Weights of a small GPT-style language model, trained from scratch on English Wikipedia: biases, 2062 steps.
Each number is 128 + 24 x the weight over its row's rms, rounded and kept within 0 to 255. Layers, rows and columns count from 0. Numbers have three digits each. The size before them is the row's rms in percent of the matrix's.

# layer 9 attention value, 192x192, rms 0.114, rows 43-85, columns 0-63
096:135118144113159127135115137127156150133101159091144141157127143116100124096149159119103179198153105133156157112131120162130080174151129098126116107129141159135107113125163110168155089157119158
100:159166116162142120102182126122100141132114097133123127123141089133104096123136152153091117189118113091160094128116146144125069136137179138174177090122105091100120144118175116200163099110113148
101:193128138097135107142079106167158135112159132106117126137178124084105118160102155052159139144131141171119105113146079147114142117127099073144103167135111133126102157118123139153135099118106119
101:120138159125136169178141118126095103119129140139124121124113133139134113147113127139134145140103131131103124145109134122151184156112105122129117117148134102164107119116125105118109173124152121
111:164161138154165162128092145105134115105101106105125136119081185170163163091138126117143163090145135157124128158143116130130121109125115139133137121120095138167152159128128147135107156140103129
093:138117084096134119120106132138104111134143149133107117142125106109117122124091130095110107182118129138129153127119088196117146137133118107135093100140088136121161152116142142167157080155124129
096:147166101122170147106163100097114145134124136103100107137151096121088126108125149143159099126138106162098150165099108127102145115103121100136137105120113140122118118164125123142113146104100133
100:140157157092176130104087110133102109168144112120096157166121105127131101110146145132131155073094128124091099106128129134102140116104145110123089118157144126102150081112133122101111099148160095
106:136167100102111081126115094139127095154103128110101162105129070154150108134123148137153148141131142124110134121146182132103142151150145134138130152166136171112100189132081093142102085127094112
087:167157106160091132122115079120126146155134172137125101175109122098174120160144110172126122145081151115098083152119131122117142084127126142138114117101145117113136099110126123158092138147157079
097:140108154148140129150121121109120128135117104134090136144127096151160116122141118130168155120153121110096152174133085169124096153077138122157137114128134178142126133099117127116128116132102154
100:112130117166132093152108150098124122152091114099139079147118137142158127107118155110143135147114163138110103093131124151137116153118105188126115168127132098126122129121109147098118109104135106
095:126134152150138121123127083073137119125125082117114160110161137124139151112116150110177139106125147119089135087113126142098112158152135121098142148070152068063129101135154154133106160138169085
092:140151119180104123100149084128105115113134112137159100096147137139105147142104132151156110104158121074121150097135146137116132158109123133076099116159109095079135118074132168155182107129143154
104:115136132127108092153140103143114137158187134116112138147158081125128128196116124130129105148116156094122097164120123127135102092136151127122124153168137179154126161098113127157126133124165105
094:140163128119122141134141145129119161124151114156130088171112156135125100149121117133119118132112142150100136139129123087125149152133064157119146137109147121126121132136096169140105131145152142
094:094122143162113138155141114130120149161188118116105178142162107086103133193144126117159150105128136154111116151135109117113111135147169137106117126123154069128130162151123112104149123119104111
101:136114159120141133131110130138123131142108148165145143101147146142101114093110101156080146134150157101136117133159086097149121147134088172143142119172125117131113122140118149154164096142145100
099:120132087140116128150149121120174134125140181131139087118146128121135172098152185102127155126145131119125090087140115106095126156149146119126181110105126125113152117095087135102105144145151066
106:138126143136130141117138119081146160119120115174160157137178108148120137084144128133114108096113152116151130098134093104126130147139142142124152148148165162085099159171170127127118158129127087
113:154106078095103086095136176133160119137154122107127148115139110120088142168120112126117143129115135126124115078128137113115132078163152074157122144148115131160139125146118134188112122119081129
104:126124130083124125159164160161164134141102134112108115129117141131148151150124097142154112130141145153138152109143094127107171135127162129136145158082137160175135134189132146117122159181116143
102:143172156179082091118125109151131128108140100136111154075162133164145104112150105138089104128098128127113119119126148130086150109140131107104147098119118127171140130160147115141134136175096108
118:128087124126150110137087158112155149094121100143142093139132148128108099146123143102159111135124097141086115088135103152162105148160134152130136188118140105106147082113136159108119146084146150
104:137099133113115141115087113125179136089192116142147128137158154163104108165157092162091131103123138111127079130133127165143131078140101085143113122164159125146095107091172164126173118150112146
102:129116141065124154157170136124160168138133144129119154177131091114123105152159118130110131129143105121131110126121138104107129155102105151163123145076147133116082118128175116126163108102132143
103:175156090119129082120142102116114141153143125129124129122124096090158159134094133143150151172112125082079145122111167145091141111145119126146094128144116087147153190113103149076097127107173156
120:111126104119176150143141141150153132141142120117096153137154104156127062149165126124111154123162127138111116124132170106114094150122133135051128141158105157139104072118101086102166134117104132
109:112150144114142165140152170113111136110124090120109099136136148121146084083143143140149129137129099130131088110118080136120134144142094128110115088104134123155144152128171135096126180119082120
102:130146157132087165156157129143160126135125127099112108147109151123119104108104130152106135138128113165137173179124128183149146098137107153097100118145118091092163169098132162115121089139164131
100:189145094162152119102150105152116136133122116141131125090122140127154118135107118135124116104093178161171129164109123153146181138148126111115140135156127148128158183136122144163134129118120145
103:124135089100142101132109099097143109151131108124105135131133082122101146104093073123125125090135088125133139124118138114077110134109138145172168123164125123124133135068112099150145119114145159
118:107143158138155075152136098167099146147140150079160113111133151140145135144166118149127127133156112088110103143117153137093155101079118108116066149156098142135146172102120170146089148136157129
098:129126135102184120143120132161152159069111109092148088104108119168166120126161120121108112101147109122105155125101153112123122152137117089080113152092143073150113162166132074118132130122142082
106:092136126117118107091139135120139123122118140138108149152122120084111146100127121132150172134121145126137154134086123113141161148165141117089118165120144187171134162114125093100065152100155142
131:124112107142136158125119128134164120132133132130116093150128117087140110158148148100145159107162119170118114158131093140131121102185128145145124135107119124114169139149109112101149126183114094
120:132162133108136091155097100119121114176134137121110104109131120144141109149118128074087144113125134125101105131119119108161158144108100126112129141130131144124139112104118151106156108110124128
114:190149118188123108109127086095067107137112152122113096156076074159170120138105150138161164141109114117089143164102136149132118172126150129148140103147140128125122167117124114127137144160152118
099:153120137125135130139108146131145140090144109097158089113130135088123149144150118124105098104169138155141154116172097137163125151159144106146178149108153130136150147140142112136110130128077120
104:107127107106155133116163110132147142131133125165151137119142115115145103127111167076118154126149102107146159151143109092071158172107142144129092130162125086098147123152113152106144151132142148
103:141144133155103081154135121117078161117103114171092107127142137139085109121127123127144129169122146134140105127143114149125169143145123165124141168131106128110123188118101158152154116111191088
108:108160144109137131118157122139117095134138125111148140120127078091149089146138121171125143164141123155161151140142153179116153152105133131135108146112138134154112108123067117110147133152151119
119:127082157103163115136109125187118126102198115086133136120154151140159133174147146102111158113107165101113088112126101159106165156137096138115151137108149094160101148111163141102129108113106120
# layer 9 attention output (transposed), 192x192, rms 0.0874, rows 43-85, columns 0-63
099:129135093155110141115145103143058076135138128145105094124127151120109133152088086128140135100135142134127103142118160127165147100138134148114172150111128062117156106134133126131071149145112138
105:129102124088126132145093101094138145120121152132114094115100148098127157129144161094126110115149110170099131148130132056129174121147099134073125136097115085155109143180111147101107159180118132
107:117136167117116156148153156096129075152108149144132136123103168142125111096160112151170114112131101132121137110175127106159126174174130142163128109087126134099074139121133123113117110125123124
103:124086105163108118086146149127143132130104113098133123119133150139166134119134126131112068111118145122125127128112093155119123109149135130108104116157119119106124146165157156130132089122131123
119:078105105095080091126145123123146118160120097126108112158139086090131111126112117123095150161105163096134149148148118136112146106096143135145109107153149117121134121121119134142129124113141152
098:085141124124135156177135106104134102123096142096102137126105110121133123146187121136152125115140102116135097098161092062140085185107115155142169176083148127122111118144132145130147143128155155
097:110117139135104122117102149160153107129154168154143114143131105127184095149061114161133114141145114113112135099082158133129146114126128139129158123114191113118157145117120137079127096131130130
102:108128098107094162132152166123128180095122127132161094117133112118157149135085153126169117139164117110175128133144145140164073155095080139106132117118125135155076174158134127146133124152137175
105:131144164140131125139121134134110178108141148147093098096176162138127138171112094116141155117133121153142132161181090099126095137155128111108128117098133073124132103106163127096156130100130143
089:116122169115139110147114143094124147127131125131159155062143117152132128094140171099127123129128143086150102102123105141126116154135108126126151174125088146118085121165142160080128102108107156
101:125130146098104158161123128108129155153129139177161138118160120107129150082136131088130113131114148143130093160160171072150131078113125109127103123157095098119120071076119105103156146116125165
099:160104163104144137139141147142158107120170153099087148126136127103130116106121099116185164114148136105103142144137111121153141098113203114117138128100115125118155115118119112121144124151143138
096:146108133091147121168125137123106142137140152147112086120061112137126139124108126142107127126114132105127125155124146139122158115136144104141143128146111149202125132155156126125114079114117146
099:136138121117165152182116137131141133152142126154081165161113091137139098143152116122135117093119076166131127097107108065132116159131127105155146144112144174104104161125171127112123113152146130
107:145120164121141152131112164135142155139102128113125159126166141148115162072140152124143133132154106154146128118155139060129110160162103110115141123117127117122083133124124145122144149160106148
097:120102122136146120108143132149180139148115151142146137090173130143132100111142122151121163127095151067162112152141152163122117146103155081111162128141110119135135130143143102121104146108120116
095:135161157087116104128093146142133156119108166106104138106108185141167109115108116108096102128140145137118125145124151135125168146130130130161107157168092127128145089149124155129125109085139153
103:202123097158128105127140119139174126103106082138066090115095108140131112161140121127129112155140122121118181156141164093138134123163167141098124124142118166143137092114120094149117181141108106
100:148177163109137089092125123122106124139171117139109142168120179118142131118117132108182105166155167133102158140164141135135130106149100107142068127148164119138113117174133113116146130129110160
113:154132128124097098135106136124139107128154167122118124105100136135176145116137123102172120148129108138131128140105183195110124120100144148113105135128106099182110164146073165139126108122137182
115:106167168153192172099086108125088074106142135138120126142133137110128141129123132131138117149161105161136153106153114138146110170152131149115118118115150115118147166115160140145122114140124134
105:096110169169103159119120107125144132149137113130134144159133150129128145127163130106092137115133126158099132135152086115092111086136138156100112091090163169141135149118175195094152113109150144
101:117148123154121098130132142130138170156139123147155136136138090140113158117113170121124106149100147110086131139157149105164105146179115134122121124109112139106165123135155138088068115137101117
115:140124136082089168115146148185114138083170126166081130107149153106131121110147117113155128122124109174137150120120137138090143117148159151130089090177159140139098110172129132126152106140129121
099:149161098141150096141144101139156092141180134114103096088158100132096134122116135102134137085128160137100154101098125167115100144056113136128156103141097150114149147168103143119137120082111139
095:130101141111133161174115117101174094143145121142145127105133141118132124131157127149112185085140128085161131144135149146072152106108170160135182093113105125105138157092124125126093135149143163
103:147151153119169172136112170141125112161151148134150163133081120167154103146143150149113113141151121123164143135061128125147090149126163161122159114132114174119124147148084103136161133127156106
116:134096132135133117124134091088133166130143163107103114102113128112116132126112131121142145139112105112138154121115147119055110131120091074134166159134115103108142116114135129117124125116122174
100:147107118147073127114090088159144181146154190142135157119113113145111117060124136094109116139130107147089133129141161144134130157143148129162114136111122146112124115121108104168107120132106130
104:137137131106147105149096173120133129154093095111136111148155123115157140125112116117102125065086129091123067148101121158145134139110101139161102127140149134141146099147141100119159164098088110
102:138150163119142134130093110146170163161109134138131094156113097144128133137090123129122103145104144122146108133139101075129113117126146163131100127112147190129122138149111110158121116141141102
101:173110155126130111111111144125150147136136100132168113099078153136123126177130180139114143121113103090156142111141137115151138152122134119066133106117095116131098163119086147110102121147165150
115:104137118137115138147141165122156117123156156140133166090104099131144150119143145142099155127129155157101140136129116096099103138150153133187128126148143061089159167148098144123140139084102103
101:121156165145101147107134145114122107185123127156132135132159124095117163126135164138142175146116115144132089097125116141140121125134115109156145074137124122107161111130127116126148117183145117
105:153138140144113115144120148104117145130134129138154164134118118146159104141116085141113144143126102116134143105110123134120116139104123147107136143082134124136144139171167117124143158099130156
126:112123128143114155111116110114110131117136146123142127166164109095144135122140104102127104122113117079102107126157121125105156120104105127154124120126120149170144158103152159124157138113138117
119:131101169133094149110138125119183172094140116162145144097133107123127142113142085094159150126118106117092146135117126137146124069109107110138134132152132069166113131140128091168153149114128160
116:128110137115135143103108159115148114120111111120141148161143089124114137097110151153129111128126143106140125120149156153139141128185123135093137153122091117187105107108131115141145093132147141
098:137145119142121145123118131149107133132078124131073100131128133147131133144103124133148143135140116133164095120116128143102136078132103126078125098132147158086143089129102158130156122134168089
109:145133157121113138095129115160111134157128174118110145133111160107150125145103131113133130143130141093108097123146138084157136134174154149163136100125106161142115140095120178119104182101123089
108:149101122159122140096115100156121167093138103148119146100130124116132135116158158125117113126109067114119152166110124141135127099111118104120105153163131169137146075147116140102103141109102129
106:140121154135119158127098101058156112146108120089112139120140129130119119117120138136130140120161113127151153098107101122112121129159129123070133148164106123123187097141138188115146136105103109
122:119159118106135149115149167121162172172094117132187129169154090137125132116130121152138134082116150161087115144132111130143071093134157165130126131096154154136138142103101109132153099147125122
# layer 9 attention query, 192x192, rms 0.107, rows 64-127, columns 0-63
096:097106127118144139150101149098150103128126102068128088135133136140127116118164105127162137166075083111103091175075136106123133153123129112149135171127125138111211118090135137130135125087134089
097:151112105100170151127085140121107113153143150121104109120107121132139122084127139134135132128125151124086128122155114162112108140116137131126130160095101143121164107170128105164149120150109111
092:126131127127139152133117114156118160130148157087128142157127117121149113107097169107110132140127114125144126079150139129081133128129160131142162191126172126054147133165159153119117129128131134
091:172120114149125095150119116150139140163164109116130124107149107142110129112126126114153127141111112127141115142146121119143131129164064126163134151093137091165135128146177174125120084140151142
098:107124163158144124120134115106134125127065188130143173140138134129134138119161148139172155153109115093115125150200132105139125130145163128166082165095155124164113146159139141132185111136121154
093:098130158095139108155136134110110112123106148160093089103121086105129148084094066130102135107090178143116116085107139132146141109115142124116112070108125152119122101125127135156158113137093152
093:135101155153129131124091111122140157158138159107091159161122087095096159138129113145116058123096156109112137114141153139113121097106084138119137125133162140157117113127117123139094134114119129
087:138097113155130106147151130167148133113119132136134134149170128118102113094111112100105102116153131167109156133122182136163129107172123122124137163141125113080114146113115140137186138149114146
112:121151142102126164100130154134128144128121142139100157106105136151124119105118166106075151124153138101116123110115148148115108135176175149152108078106129126122105108122123124127130108124146113
089:167124115146119117146188158162107097086147111131123113091172153111183103144108132136135163140123105151107164104132120141123125125113047110168108105123096133157126129121147101100167127074135140
090:103165108117125091143136118134126121102177109096180100080141179114115181144141148117139146120105094101098109123083145150134120114160119122162105126122070149132121097183111108130128150083149107
092:121146129125148134122155116145130161126165113128097095128097147103111130132140138113127091126108110140109118148123084167114142132106095140165120105152098135076119137120144137125121114135111102
098:112133116120082127155147142126130100139123102099150124102145174073065123132124174166137141147122169112138117126109106137092159107098133138101125147104132117102104133135142146107143073123159119
092:081125138143167108094132093117111183124117121087167163148131137145135135150065130133188125135128136127113147114136089152138153150090100091174121143112102117144098140121137161133144123129119127
090:149109119090129088116097123121136130110102164094071132131148142116100116107138179115130130128144142151107143173117171120120150110161145123120140117121116157151127121162119141160101119127106141
095:103088136142119112098131089149077138147108109117145091157140140097097139085124118095140125122119170134106117117166103109097146140145112064123156155138093120150147131166147144103128170102098124
089:155148123130113157143104123146129160136084115104120142148171155086088166096118150140181110159125120127123105146151148167114123157154145123135146122123125084142150113161137143155167145122141100
084:136182119113129092142116156068172143133142176185147128136132097132124163143089105160111147129130134142129100133144110111134144090138148188115158119133101144149150177188099113121092106145165129
103:128117136182159117096109141123127143114129151158099091135110117119111127130134157151154107134135132108108095117148123143135126121105169133127142139128142136139134131150094131107147149097131119
093:137104134124114094121141152152136117176177138150135132113098135120114116161142180138090137124183111120136102093102128110112107135124130131131142129130120115128129157082169145124120123125144149
089:157151139134153159112132157140148109102103142114126180141152163103119129165132097137145130136166092107130150077096103080123155101125117176163145132126151124127119123124157170150123145138122142
093:110105132143141138141135082078155166071103106111100111139118101137129150147081193131104095138122131090153131092071138077140157140154084106114169119133124117107140121101094121113098105108138143
096:124092162119171131152157130125105113116113113127099114158126136116117123145109081125125084135114072136093114150142134134079131100151115125070168080122151132150125118123146120139142130109125130
095:111135149111130122126130074112160096141145137131158132127103128165109096184086125134150135122144135089147108112080130129119138154158108103135166069104118145144145143111090076125110134139126121
099:146120146101103116067146137078144143146092095146186128110132148147098129159124099127134140093089136139119109130194118138113108125112156112128067154164134112115092128122139119180136176118128116
090:133131148111160135108142124128118110135140106122168138116144106120105101126148124130198137085094141167074126147090143147160139111109150121122092133128155179134145160169136138161125104101128153
097:090123144146135130108163104101115143132131145129177101123140122098103101127145143157182165146121132168095136163171128153140107141169150108115147141135121143148119137156128091140123095093112168
092:118176135177127127166100152141157147108114156128133156120150140127106162162147160106110111127120130154129133113157110147108134101095103115122124135109206207125108105169108116145113092123089121
083:107149152162139074154133131139088057127128087089146183118134134119158137144146110110148126111095140192134152138103096160148127143153123109129105113109105145145168123113068121132148104110151101
095:160081109103079154105118104125089130104149140101122119106146127143155124095144098165105153160116125109104124171147103116133149140124139171149142118158104136140151121105116170093122103090146130
101:136125126168149090112105116114163129093140098128175125170105132137125106119160164108220148110138107127133139147143149140114136128114130106114116148183058119127174116121124123125130137130109112
089:120168139124078160167164108135112143130147159146114139151125108183122120123109100135143123148098144125104121125129104178136129097131115141144108184110123170136182123143131115116136148089107136
091:088126153136071113102104140155110128175120145131154120176086106126127107136145177096100122168151124130124108145088108124103160152143119128113137095112171135130159111148117145157133182098124134
098:138090163165111109062119103158163118134103110113165115155115079125092129139106179122138158174110121127102109103139140091133133102121115121125127107175166149136140103120102115156111093124156140
088:172097148170089134145130127136154151153144103138093112103112112135113107123128140140125188083150137145152107132153133113093119105107129103122135116104084111150156148082150119116153092177133143
096:158119133145096107082095143076076120137130123132139129138159131105123154101110087149184099157133099114155148089133088148147091140152110119135127138163116163137125145111135153108123106151156121
102:139125108160113115080141122120100120114121169098143138128141153070130125141151111117111096152130137183108160112126151122124131165122151113142090109155149152116154145125114116177132132159172102
100:140126097141129093150110089103105173131148127157105134136083146133082120133153147117156122115101174116135170123129104130122154088128138128139121140158140110146125118168140165105140134124119136
093:134126151124107133140106139137081126093123145162129178182087111087130144120159140143147137066124138133112134135104137144176137107155147123114112128111148150104140096125166126142117161171118116
091:079148155138129116137065193093161086176119165159125125131166179160134149107143145183095074112110101084162108119138146136101127150127119112167107153132145135110159114113089138109142118114122112
094:144111190170108119139157111111120122130135115117112142085141170160123086137087145131097128121131122135130178089103144158147130161175141061086145110152094138118146111118125136076149168148121124
094:142160099081146203175122122108140116116123135090170097111130105113098138115096094140125135113126155137110076103099129136107129102151144172141157101071141139130147114122133157085138144126148140
089:099092109170159087101148154140147129136096119160091126124092159159110117090160095142129129149109124110108135128143123109104137071151133118086188164119127113098163106172139126119160105115134097
097:132141107139163105121107104145107083124128101120078101124112146152095128156136099133143138150153139097146162117063139097112106129089119103086162111114086117132122134124118123118120112146116156
085:128158147150135127137107119138155115097154092096100150146084112108129114123158127128135163161147151125154144122156139143144157122071101111131129125135079122148088146152116137140123109122147123
099:139127088107132133152104122133144110157092123080111152118074104133154126105135154136130122141104096141113106114097150103145104116083119153110136101171109128124137167132139158136118106147156156
098:160118143153120136126130111134127115118145133155091169152155139123124152105153106142163112109138160131102106105107142137145121116092160121121153172119147174135124117165141162135107146094117135
101:147130134124137122127128082157118142121154131128156094144133095141133124103045124176142097152111161155125114145101148179130125180074109122147074149117105145139126118145148121093132125116118091
097:155159138163145175162116151159146100071133169150120110145109107113168140150118145141118130075134138149124129152105145139112104129122140115120119097143132106135122150117134131154107126144107113
100:141114148118119092101125109143105127132083082115179109163153162142139092125133177136156136161123098143129129133130123129159096136061121138165111149119143126146116125150106103153139131149150140
102:149096126113137133113122122149168142083173089128104133130105099166130152107122129118135123116135103126134137128102173122116155102125103133121163147110098147114122086096159119148115088135112113
084:091144134144157128109119185147132114160085157125105136127143142110135148143138122116115118097103088164115125099114103105085136115148136134179150107105167158158117169113136092115131111165105142
085:150140131140131103111127141097130178105139104158164183132163104127145132113159122133087139127144161136123107123156145168117116125114115137122139111123125166108105087129117121149111098147103142
088:094168137139135179114107143133160180143129138149134150136096111120087116113133129126065113143125117170122142136153113132144116155118140149150073156143124137144164107127108174103123134178146116
089:100116151145100177172096159147159119144116144101138151150135153169146127112127122110098096094160143100176129157109151099136127147119155165119157152140127147123081077089175114127158148124152127
099:105163125131152132143164118169138150137162140099132133104132118118135118141131105172129135104107123110143139112098139143133132138171105147130165134117137115136129086073147106113117132157117118
096:161118105093120132164136163120128172134172086124123123133088159129122112144108098115118111125112162113160135142115113125133110158091127161161105139139163123148150120147123127153130121093117125
107:095127136149111158129107126096113066143128146108145148192157114097121134129146134178171137150143103147113102148140139162152119148125156140161094117116123118100123133184121125129148154134138141
108:147130104135146089150145120116132131153130064113131131121156121152134124160150121126113173123113121108150151155134131102095155166148114089082125137158076124135142078138123113097131163115119126
092:125157161128112140122118114127110071140108108134133147101160098112133143137139109142141099133108116140029115127120134139091098120143114150120101139126146155098122142171138132114118130146101117
094:139108132125149126077175107155142145130130082146153104137125119131088094146144144119159129108177137120135107108119121084122091124132132125146195112161130133142126137127128148134124125094119132
098:148138129141138162114128153157116114144169157104084126161106133136164155108089117120076169112119077123150131132124145149091115124126158167170120119088159097096124118099101118124126107149119125
095:139105119135092125144131119138163101146145189121135147161103101148126149137172152124115112113131111150148169139116139128104063100167103111095147161085154141149106143158121164170093133110157163
094:131111149140135167118120136137093148179123138151130134148121120114166109123142147105118168085128121165119148120127144138146099115142136137115101147123133091119140122122137156083145122087109093
# layer 9 attention key, 192x192, rms 0.105, rows 64-127, columns 0-63
099:094099141106132152118167122098125122135100130114153139136127145124167136093142085115166179151116122098101164152107132127154111152141139137153088144155099109093164117114086145107131131121095135
092:138166116135125124147137135143163121117109112142092121141120153175123103100099120120124167139128178147104138110088138119133112114141149114118138095155169123126116112119125150113104162152086146
093:127114145093120169125108066143108091086162140148162144118078124119173104122144160107131172119116104144110101128149141116094142141149146105133111114145084137156186104151137152091161116127107090
088:169138120113119116122128124139160108123150134122152127162152126166112132073102182087101093112103142101088123117153111140139120103117139071164090150169185129134150140155127168131074114134115129
094:142153137126131112116171074153113121139134147112130126167142141115122083140111108148141118099155138132111151106141133130137156119114150119132111119097121133095124157129125120131164123103128182
089:125125117125114106135160148113100117119093154095133104158123144127111126128098122109138106074055106135123150134183142139192142126128137149095157112135138167150129135105119133153185120101135063
087:100139148113133093100133133099082103098083136082164157099153129158131164156156164098155102116125144143141131166123122166089147109157117168132190090124132134128113118105104143131139141111124100
086:139072159131159117165102104113141179138130107124126101123121099128131105073145108097134119127109128167082144117184142146109112169112108147140158168130102107148138107142135100123138123098175142
106:109087135081168119140111142132137114157131094121138120129108164113093118104116114170172129174140083118125116140142131150136159095138156141099138096094095130162114120115116164140137115099154076
083:155105128139172135135105133127122129103124119149080058130127123147105147129092144119142151129123160106162121131160093145113138130155091106129122161150115081103157165115128105146090100101147132
085:132125147147114126103094158128145157126141100132108137121138137140090104121136142148129114145111140129170120114130157103141139112112115115113134158162140064087154175145141118117132157135181098
092:140126120122146136141138108118121163120170153132119100091153119090133150053130129122092105154110111150126110140115141144125134185102135144108116154124113122116107147161117150153139146120095102
094:154122150116113142116146151146165121137156155094150082095155115158105130099156099128131123182149091157152115105127107155128114095111103098141122147143127146110152135155162153140115110139144137
090:085140100163123109116164090092155139104120093094127126131143149102118086124138131107097152111147154116073110131169133110144134158093145072100109155129091127181148154101107108108135102116120114
085:134132153115085109151161123144132118167132159158097119143095083138132136104143145110142139122160134138100122118107104140122134081146095188113155072128111131106108120152153152151093098088134154
091:136159138169129156117155089122113125137114094110091111147182107154143093121139123107156149127130173128125114106190055086106145124148093065159064109107100077147173129134111128113136150123053133
091:188139124143144165105124102126163141083118116071132125136155129148105113154170096109166119150142107165146112104147128149133140157086155113119124128138110108149149108137163168123124149122100151
083:126194119125138088125143147097158153131143090161092114115111117121132091134141129125142121105162115119155137151107104140130126069105117132115148124129140141114121149116131129137196143173151124
096:126141112135148150128147155137134121110116139157103104158118160142122106121164078141144162125165139126121145116107106122106138139194128125140132138143113146151156097132096119126120148095133128
087:130127117135151161150140142127102069149111143143153130128128082135139100132134126144129120098155123085146142146127119135098125185093187102123127149128113140109076149112129110111111110114136142
090:137124121172146149112132137132157157124159139163148160146160098104110144128109122133137118121122121088183134133080124125151130131117128136153139099150106074116145112102113174152151121113117132
088:127132125124141111175147120098125134119105149084115140147115085145152164133117191123129114131132127116173128122124146105128097139136117119071157114136111142116136129164142148167103101117074129
092:140076149054140122151150114111102173124125122123115108116144118136124117181099110126125138135101134178125105131124095135139138104137126115160186090151133137156141126140098175140150158121113133
089:119157120138138169086188107121105108174137133146152167163123118097121104144134100095118126164146145099133082167129145111092141109167176116102103150134145157124152147101114144129113142132149101
100:133129156123106128133142126168097138120125118105113143137115142171149124189168133136186114137147130170151146134165144156147168163110110111115082133143139146123140143086126134157115151160116168
092:129123136116146095109146135149111130128116153135113159106142109138120092101150092150195140118105185139087101109131124115172145139134139134123121114109065106099131128087155102119103120153118148
099:103106086126100126153130113128123112122132134138097120079130137116107086114098130098109094109118172150101158106121134082142122104172139109092115112125126135093139136167153109122119097119106149
093:133153117147136175123135127146155146137150135101139140113109115133164117162138140140126104143128156183125132133163087133089121098166127108109156125125117139113105102121147096193119109106143148
083:110170124150139106123151161141126131155113112139115114138171141079171180113112122130153119109083169155103135117123132104150150132113139147072124152095085098113144102094152168122093115093136071
095:113147160159136089147108150120148077162157138095190116123173128130166113122122150107126107115167150145152167109127168144097154111126130166152155154142122111156135134117121145137147098109120126
105:093164107130083124121119127156150098118140135124112154148127116134139088128124131130132150136093136073105101089112142130108077124118133156135097150134132150085142112143129109136090158149095134
085:102170130107114132143100100086115128096135121138108105117165180107159094134067164122134105116083155104124125197131095163165165107117111137143129129138116138169161103106105163118167148119187119
089:136158093080107108147126141141149121116127150108206149132119156178142134131133100133148126141154110133149119124090133120148110135152143151156111138090123143124091123162123091105107164102129122
091:086137110066136155113122135105139097114084104109131120135117081145129134150129106152149084086150105125121135089125101152110098128131143142105119159164136154139140126136110140100123115098113112
089:144083155103123099123096134161119112143116127113113135132162149159161086147144127118149121100135143112141158126123147146153106125141114087177115123156148099114078132127092103119138124168106172
090:125125164108120130099135136091156110130138118154146078132134147101118146134176100131167124142144126107116192131150113164167123155136122091135110119119151122104142158116149105059108140150136121
095:097129154115079115165089159128165148144130116106186106111139146103114152149129119093143105111160159192143113080115079156132135119115149131114096115122046123187157122112155124117142120075125123
100:118154114174120078165120106149141109093179132099127127170170108136128146150135124140150143141142162151144146097076145100119170135130149106134125074138131175104144134125124141106171118099084138
093:105124158140142103116118125157091105126097099141144116183112101126139163164152141147139192146117139141152151138112177116133166112127120151138135131109105143169098095147107112137128133121154127
086:140144154149125118123142132121131088149134168089088078145106123108139137103116150186140132169176106149163134139101112121108114119131092127141108147175115145173130105084109128159107137063116095
094:135167115114097116104126136105134157167100155146114109139135181074119150094113164142137157102112163098104169085125114169164081126140126095131152152133122154137120109119167099134124172145127125
090:099133131126113132103139109112180114101135165116118155147147118121130103123133161100132099122119125116131109151158147163158141171143110151069173109128095116101085146126120164134140161161131086
088:144143094191169135152099111109108131078130120148144163137131153137114077117112106144132151098115123116083104101142120091083127142088138100100096135122168149093128172102128139130121110096095149
088:156123137176114116141139115127129148145139141142122181108157114116145128113097082104044162144138125122154158136116155112130086146124072110102128116097177154123103170173127142171085129137111093
083:120154096127136134129085118131124127149118134171146146139159142143112119158137032093085156086118123107107142148127111136109128128105136128128162156104098166124119097129124163119104139134126114
097:107122139093122104163090135138119171123074144108118155100139109154157106135145146162125139141146123150107099135131105142171147110140146204141123147134116154160112123113109159115123090147137121
090:139127120140118120123172103130145118100151124119154126167137125156141128097128146163143113122147126200079104118123152066140123092131147139140130127117156098118152119126118186124152143098117132
095:125138106123140147098159115122128122117111136156151088147137150143136082137110129146163124154110139159101103149163115124154146141168152082147138152143122127159082159178142145126150095155161128
093:123117154137134158115112102089163120105130158141153098132050126129108171127133144135127191132160134115148078152098151131150102139110133136162120133091141087160144128105140105156143116151101118
096:142146094133120145138124142148125126140132111180187110144118128167128079120131168122099114137161148102123094143118134112138147175091158106117113146127115172150161119137179107107131099165146142
103:109157108110126129146107141161161096126141109110126140128102101156169162114139142126113173105129139124134159145143156113103078116103106132148168133131139122109118112127139113164105110147109118
087:116113143122135119118126115148127152136169147145123119105134089116105174162106109147133113082102107131128092124125128112096108114115131138118139133140081120100114125088083107152141148142130123
085:135113078109167115176144129143152098141110120092130108129136093138174159096119105127125123121135152136107159144154111086137144108087182174144136133125140125133133118086143154153111096141143132
087:099176161154147114124119146141160136106122144103106153067170160137117141144122186147152156136148149121181135142168149099130111123149192120093131136132151131127143120150142189113137128117110136
089:113101130102061155103110120077145141113141101126145117117110124087145170168125151118134078136124115124178133094131145096128118113097152141124158106150114153135111091091126118164130138122134134
091:058122124096132161134090123097118143090133153096185136122143151110097146116091156129175081128073083144167132143151121178156130130141126134138137140140141113147110120113154088159135133112144108
094:144114128072108145129131121147098090116135100132170149127089136132162106139125140145137106143171159138183117147115139142153135117128131146144090126084108125087122179123186133098123144081129120
104:128131143104108128124086136091138158126109116134173113160133101161117136127110104137167096068141134174132158098108140119140138152160138126150104102107105102091139107157180149088105125130164197
110:156132092155131135126127112108113104156155121117101125117084092122139102102141137129103143175056164084101116106133118120141097143125092088089099143131149124114153110121131112141123148171120175
089:112121155099115175102154119131163094115116103157172145097130086102102111118119103163121117130140118143055130171136125134121119120139141167138135106152120161111110142107107112128167112112142118
090:138078139146116153127133122174151113086126122133127169102145085147081086130142101083151107134117112088105108127124165106105110138167134126124155150114171125095157132130143106110114148111106155
097:086102142078177148148063146149167118122137118091166109145065119137131173098093123126171103134102100121175120133145138140097109116128129174123147115143081109138116115131111131149150131106154079
097:131139099125123108152139122119134146152165130141142111105123124132140131134125123121122118120106163142111126147111145087116131110172112101103153102121077147161113130134119124126161117106175170
093:112113118098185101129123141146150151162158190090141146123134121140129144146113132089112130080109124111099125161112144099108147169126121113126098102129082073148112124108110141147176160102136114